Weights of a small GPT-style language model, trained from scratch on English Wikipedia: width 128, 113M tokens.
Each number is 128 + 24 x the weight over its row's rms, rounded and kept within 0 to 255. Layers, rows and columns count from 0. Numbers have three digits each. The size before them is the row's rms in percent of the matrix's.

# layer 3 MLP down (transposed), 768x128, rms 0.13, rows 21-46, columns 0-127
096:129120162142092149151150133117165144109143132096176138105095153136153120126162106129110165119109104122164123154146113161120131128100144126121121107137145128125110161092149163119122081122108161110121132128138118108165186123154111132124121144120130144143121125136142090122122066185200113129136105126112169146201137113177093143100097132111121152093138116140161104118111134125125095145111
099:141170157132138155116125091080148151146179110095177098132113121143160124112104138121136151126135086134144126122137108137086095170129122100096087146115132163155114134113126133145128165130097107161135143131107120147129098116124125153131167129136200132122082127121120067154155120101138123127124156105126116140136104074138130151132084098139111153093142095089130104099135119166102125108098
104:116140108121146087173095123160076118133125110110108122103115099152149115135144112161127140115106111120113130114141104117164073109122194134108159146143127159135168143120123108116107129123085112170122121189110115114118115145168167168144080118170133130098155162145126127137144153143129138104075143145139150155119162159111144157116130093113131135117106132146110115161100115070142133135095
078:114125145124143124146144146105123146085132125100118144141161114110127121122149133113113099123106120103116140096133056100117169137130180112121144126161138159159161080128129152119125123119116134126129150114171140043143113123127130117148113126136123093161133160127150136113133114134095109171127165168124118133111139129105128165140142047116114124093143128080126162142150154164118094088161
101:121115121135085134103148115135121137189096155101150114119152150112151128079103135138170135116136151123129173110131127124130108099136105131145109147123144111138113169125147142186125126132154160157141100118137140099088138163172138189142111146170110095100120084103165091151118150148124126131076140158106173105082117113161137127113128114146119141090126149089083113117147130109148142131110
106:180140095131130149149197111134102113145139146110154127115120082128119129094103073177132132117127089137143107119128158110125138137101135113162122155114125154134138116136118150147126105153142164153123110115145165167141115155144107120140113093119156119112086138131130118131136176139131177202142119186155151106162118128103135156140133142113121144102170113093110143172095155118108148141155
103:096133154053078133118146134081161096162163129136126155165154133111104138124160136139139128118110166151128097147102100108120127116143143103171129129123110137140126125162149092140173105169176119074085120133145093143140155156113129130148121140122144125130078131096130146150124157114107151134120125090132090120140138083114140141174122120116138114122111101129174166144112131133087091120136
102:167174158147136145139110146154115134117131144135133094153106094116123129107133174134093131123157116150149153179155159132147161127164145165153104127128107095121108117141157161168116145117124120133128140112178126129094134147133164131145143154118113120185185107125092175094124117130160143119143135126103145151095111141141114157114119131073097095137146147159058126104097114136101126134110
103:108099119129117134123141098110139070112176136167093164134101101115154135116160162161132142159151136126120143130140116158149123123145145111133089139156109139090141149134112093163138122079137156154143134115138138101133124116130124135162162164159161104120095083075091130146096135120130143165132123103184097141164142103121157129177110149140112159143136070130150135129138152119100123094100
100:145089111115128125113152133131111146083115130113118137108182107147112124183136114185139126093139132110122066101135134185145111088105102112130111183127122125101114152132121099118131099152169109137156098103131091150109141104114161110135102132130136115157139131184127118102121084106119124160104089133154150144144140100124138109133185127132133131102092107138170125166155112166116113118147
099:119103121136149110103089109153132160153111153106161097114170103098152123149112114128093130133139160122091089138093201141125133150104138136136075120119130135093086138146121120114108179138125128137143103155171173104111101125183097181108152130133126082103116107129105125115123150115120137164126138111133165164165113101099129120173135151138107148140136124138115136142144131108151081141105
102:126130080131072103118186175108113140138101136113114154103171144137143122146123081107141098149124145141135110146150108167140133126081100121100120130113102136100155106149133116177083113159079141102121172139133134109097148136099142150137098132104140106141092176153119160133145119147133142138103157116103144173117128118106132166165165160106119130146096094106145129113121098164115120127148
099:100154122132082139122155157128134151185123119182112112096115142151126140145103123089146088140095128117161139148113132165129145147124164151121114098090116144143114162147149115124110115027163120140135115148124127151130122118111138126178152171165148138111109160131087132138121125148142099140147145148156102102166127145110137131132084147125142096129108166157129117101110139145152117135082
098:129119107136162139129097120171145091113106098142144138105078087145145053139084150110122127118081087148100140133134128121138111106101119096100145130096116102114127123117144120107131139135172113163117143102140154137127127083156143133108102161116132140163146108142133126132128140151114152102167166081151152152132137109114122153120113098123143164123141160106156126129147158116182122144205
091:101125107133105112123129136102082115110155085108077117083146126132111140113112116104165113170088163143173165122136080100154100115143144102143143090137132119148112110155113111105164114165130114125124078120138087108157135109111143156170121112136154125117103145148113149131130141103144190156183111134082136103095133152103110113147156139134110121139139118095154158134135115165108159111137
100:101124129138128175114123113111121126130117152135133095169119145143120127162126159096178084129154114128174128099152117168115092103126099120106148097166088127115186127135120137095137135139126133131125115122149116110083147171152136151100137101139111109153118143112135160140185122144140115093114128177117146082108164121102183152097145134129069160161120151113107133164120111103135146111131
100:124157093167123100125109135163135161104120159116124122170079109080141102116118137148076123166114128118117092130147127152113085107076120105126064180127114135129106146100118166156144147159152106107094111101151098079111127110131129134147135130141112111115143148125136131128151150111194115117113101129128120146103174166104135111125152121147145121155097158112132116129150079103120150122128
116:113104109139106143128135103123176126164130141074105081120123137143133144108087162086120093134139115098106173159135089176136126111100138138141124126145137125151140091096145139089157148118131155141124121125130101107132158121105111159111094095118119139136144140093095159126148086145174106109085099121094119050111142117122162070131131102133140124097102091147138122116144125134124109134152
105:163131136138146128153119134114168112130157141105148126103153134139089133158163162116117111150139121141074132158118114109154161109172177143093123106127075073069108118151115135073157140137154101104149148150139152170128085117099109143154131101146107150153098117087121118111143135124122118123125146124120154106150155124121093117112147114157162166172107150141101161121130142166147117148123
108:156119120065137109154135134115115148098166138138156144118125139113110147101121142148136150108093060098158136114171058087113144133133115170165147147146091096123128115133111135097087161127118114113117117112133109105130117119129087177128139142092124103113125125156116143138067116152123161116144113141108098128121111091192105101103103114142120153153128101136099137140153097150138132121111
104:119147098082113076123151126121131116095110107105125103132137143141161135147120088151145089108110154123163133125134123108144147130130148117128115146089131109108123133151119131093137143110114128160149129148148129136118148141157133078108132101073155133155118133186140088173116110155199087109126115091140102151121115124115092087185117170164162125119174151136144143110139138097127112154103
108:091134135154101099131152152164124155100147141113134103175132126100126163140109125157113171119132096122143126117150113128124126148131167149150092132140106071111155085129167137143102183135142143149165109174130107121139147169120174131137153078089148129162153140154138163093162137149143144113131149107101094123139176125186151121139157120127143107102104125148113157139129128145123102149158
095:133132143154141141154122090156130136132095152107144126137145116125085134097113138067136139129123148089120125119139142123163115136158098098099127160156085167120139082174149149149125123075119140146154147110145149098148151160110111135115113154104135107129111101113121090135130089100138107140101129141105100150084138144153110118110115096120170125128106089100152163083160098153102169074109
097:129155065181122129097132107139116149126113111139083159145137110135128136145098127140083145122101107126129176136113121143086179136106114112148146082143143099127139136131152161078120105171117136130106101157125154198137123111158134136120143137132116158129139121131168105150159162109149157104131145147158143119138115140090115157107100120147080168154150114151096114111159096106151096137141
098:104140136122125164155156152122091059129121101139103118122142132158111113155168069115130127093150136151122125167138130126177097114141103133153143082138121168136080114129106100135139133119136157092095121145110105112137142145115149123148144150105138139123124101146112097107087157118086112137114143148158175131124100110100138131169115116091124147161134050135121165161113096153128127120146
097:130142149140169130143131196124147075163109095120152083123119125167151149102143156110078100127114173091142144119105180133101063119114149092130113135112112137090112138131172104159151135108139130140199165096169112131124135138151126156100127133138124139123116136083102110138155144148101160088128109122167115090118136150164152124128137112146126132135117121148120145128126129118119114120132
# layer 3 MLP up, 768x128, rms 0.134, rows 22-46, columns 0-127
098:152128103161137158090127174129184151128127122162082152136093115132106104132143130112133107126109166146095158173114149108101129126122134138132158135124158066126132148154108127162154160136144155092142122159157116148165100102108131114153067120126094149163160099168161155089166146124128156118131128125131131115144130146112113108113125120133101163117120144177129176136118096151097115146152
102:122114137155127133187101118154138111177066126119092124101139115185093103068111108111156113107152113165119145180103159112078139091125121122124144130122127127130092156145149110123094163097130147118147088125146115151125125095144146170096134104129115107116099106103133133169134128131129149147093085127123131115142147105121139122143143162116116156158149094127116126087175151118137124102154
087:142084112113165107099096117112118123103121124091138095103146151110102134127127112102152114151151138127148121166139069085085138156161139135097133120136142134112124111122121100064113123111132191129134139138142164092114153114120123124140111169124174132142091141137149152144125122124131177089080147124142103150141156100103088129158116127172110105160108126140116112117128075114084101138115
102:134109061154120089136139121092131129149143128107127118157128077103121077106078105159125144139087128079143151126112101160095141157108128117140153160108114150156098159103133132099105148138107130114151126116079147121125143163136132105104081160134115145099113138151168119107100098127154135128118153063091115122115164160130165126145128134105131115198143148145121147142116124136140136130128
103:113156144118118135153108135119124108103119128165063092142128142120192148115110085103123111076121138128131129143132159113105125129128134136117075142136122160118168106141177154131165146099105133180139095097144149167112160172155119145151131131175145124110162106104105138095095147143150130133121090108143101086168146099101149096089099133089139109120128132131098136107109126146123127116115
101:150073151151130098131122150122152094141100102077107139098150138107103103128099124106127127113115098118168150144080146132090144113139147101141176137126122126121097150136132127132156113142120106110150087118149159128122126105128150149151115135150116114089122121137129068133103129088083137102112082075105164118132142090092174114140148127130129172172080152108119160153162136114129100130123
109:112157177136140096122164096082133125109126121098122127105148132141119173134141114110135165161089122119095059111151137164103107117110140131141127148117137140122075123086108108109148087132109129123096122089114091152154080121176135130119131137160122151141140125144149098159129134114139078130117146135115109145137141089134183132174133130115132148160098157124153118139140122075135158100160
113:132145140186121133096143134113131168117127133114132120153130128144133130197113106095138163123107089119127093123140146109124063139114147118155148174120122084118116151093148088069119143096120111111104125143138132155157140152138158152134109102108108148185121165138155140150122106125116121147161170126138116119126139127149091121109134149141133070117122158130174162124140146129169109173161
120:138137127145131128098100103086108110122140146119135123136115152099135109071128113103099154111158129136138122085156149097135112167133131173082132102114126118111147137131105083145171167143096166132140129115103146096161096102086081128153123117099128154100120116110072132109109145140132125101166118117140133107155128145106128158129100143117127175163115149101086152121121141075182109157134
101:151151182130112140129118143137087133108084143111122119161108119103134115081118081108129108154089102138152202147136114108121100122115112140126130124153180114173148125127128124192125149124105118102108174131102136147135153115105140111121086061119128142141155134141137153161156168099127139095142119121101098082112118132123139151114118122110149074111114155151118108109120130118091135105133
130:097178164154068081121165110109143158144137136123096108140146132134130140177162116122165130137165168121110095197118135151082161143105128089098101122135139116125143092153114112141182147132153148115121164115119132164137148136108084155103105117116134124165138131137145115151127144109149138089130129105108119140128093106108147116157117153117109117115071126152154120113117089121139136154136
098:142141125134085133163120108130106152099131111117124141144141132147144156105101129100123138153167078115126141122140160093087107123103139097110154133151146130151099117160150138093162077195086158146162159112076108108125148144152177138138138108112130099175094130151137126148116128100155118087137103162165079106136142117132126089124112120097129119133130130114096100106149124138129088162109
096:146123121106100127134155105147130124138123160146119120165129186127091122117165139111147146134101084127121114093088151109122125139142094133168116119096145131144088144102109162107144127131120138108160135140129160175115082129144130181139124094119128122161128163088176124171149105136099146158120120161115151129099065138164100132162128118130093088093099127144121170123136088121123123097099
097:133170140165135163080108096165142143089124108085126126125137172131151102137121146158128149115148124121106129130146158130173136118171147105090104135163124117153152137139145127121129076142095140121114145131156115109144181148094103144134098174127080112118100120126154163126109127147148163126133142102151117105121136134119111169126097135159229138162127136129099102132130126129105115129125
099:167118147075151166111107125131109103141102152113093175114117157144137140139157147105160141158092118124082119122159126131087161154130146142124152126129162153109072128125155147105110100159136164098150134107118136123109109094123122108147112114097141133171080146168127138118129094129139117171124101107123078105157096136133132160145119123164116149151177136104105164110105083130148106124111
096:098101108166100080134154168140116157142144145136129101096151125170091085145120148100129143108127158162129143133151127167104131150173118165113151117120106095133070140111138105104133164098138163128119095093147140139113099099124075138130113125113155144109105168121158110131109157116141184115113156152134134146139090136137124131201102144102104148156131126101134133119140145138147164127114
110:116139127171115162122087102123083128154099143097161087138132149116141120091077126141089150089157101068115149119079134088118144150114137133132118170160123155138183158113148124108133143117161142094124153120139179140148146137141116156115097138110157125114155143088149123118145127127159117121093144110124112126127156138116124091126108187123167099132122133143131083131105124133138087148152
103:111126118111156141124102080112092145125141152131136128121113095150093107161100119102116130159154084110145179147140085080118161199172100124120155143162130138165123148151114136124109137107131143130115111098130135132100166122142135127101063133109160142111118086187161141116136108129147130100111103130138105138127144097160161132106121157134139108144148133105143138094081152146109112161112
100:145087084147069096111136125125122137158138129154091120155120130147111072128111118113164189141079118115110160120111133111117136136130071102092165117122141159133096109101135105108134124154080134138131123126123172159099115103110162098182102128112145136111135144105139141146090130120200141151102133172150144140112156138117138109145118139138121101102112138149132114128150113139132103170138
109:109122097104147119138133114157123123104119168162140116130122118108100111137127155153114115137116105144096149168115173135107155168129135127119096128152166128099121124149117142111112107115102195106126203128127120133106116125128096163192092129169099145128124158116100125140085144117129132117155127120104131121106132127129121165113152142141134079153088110107112145038100131105124137098127
098:177141122142132104165134082112134074146129130114124105151115143110130110122121152116109151114130129159109098097129115123168134119129132099101128133168172136149127145137152128107099129161101118122182121134119132105135112106126130101182140126109132116137172131135101127173149142149129138113157101175131124075106139122187129172126116131111177117176073127133111080167119116109069116136134
090:144125101131110141136139104091134137158114149107162136155135133203147111084093109078134154125137124133128122157122126133124171093151166135106107177119137145055115112141141098122169111105115114150164109141151122151123134088134120084126151112124128144098191103105131123103113152182116116149136120163109112126100153126100098101108113127140124128123149158131142170136115081116134127099148
100:137142168143098088135113141114107140129143107098120112134134158113178130111106087147138129126170155135127103119119174097101114158119167106103101174096147114107122165124131118151171158087127181167146105145131132106130143136137103150115127104151161119118132143124111140164120105085117128163115100089154114151106104140151122096114155161136178107121118135130117102153101112158117190109082
096:157117132100184110153169124130127110153162123105111131127076120100132121144121157116152173124130127115141127173102138163131110139138128103132123157145117133084117172096158116149132076146121154130150122088158149107096134126136153115163143120130119116135093123172156130133037108166127137118135146144170138127109124123122118107096124163145094163188134107131103129148112141124145109087109
085:124129116163125158123123176136173162114085130111084088132142137128111098087119106125132109073155139144125144121111149099110143111145165089074134133150139141167151139167133149089139137180129092127134152081122115105139136134127154113127086111111129127096117161106134130164083131156112147110163086153158100162146150078130151106129126154128121128103123153105128147131102152122164129143099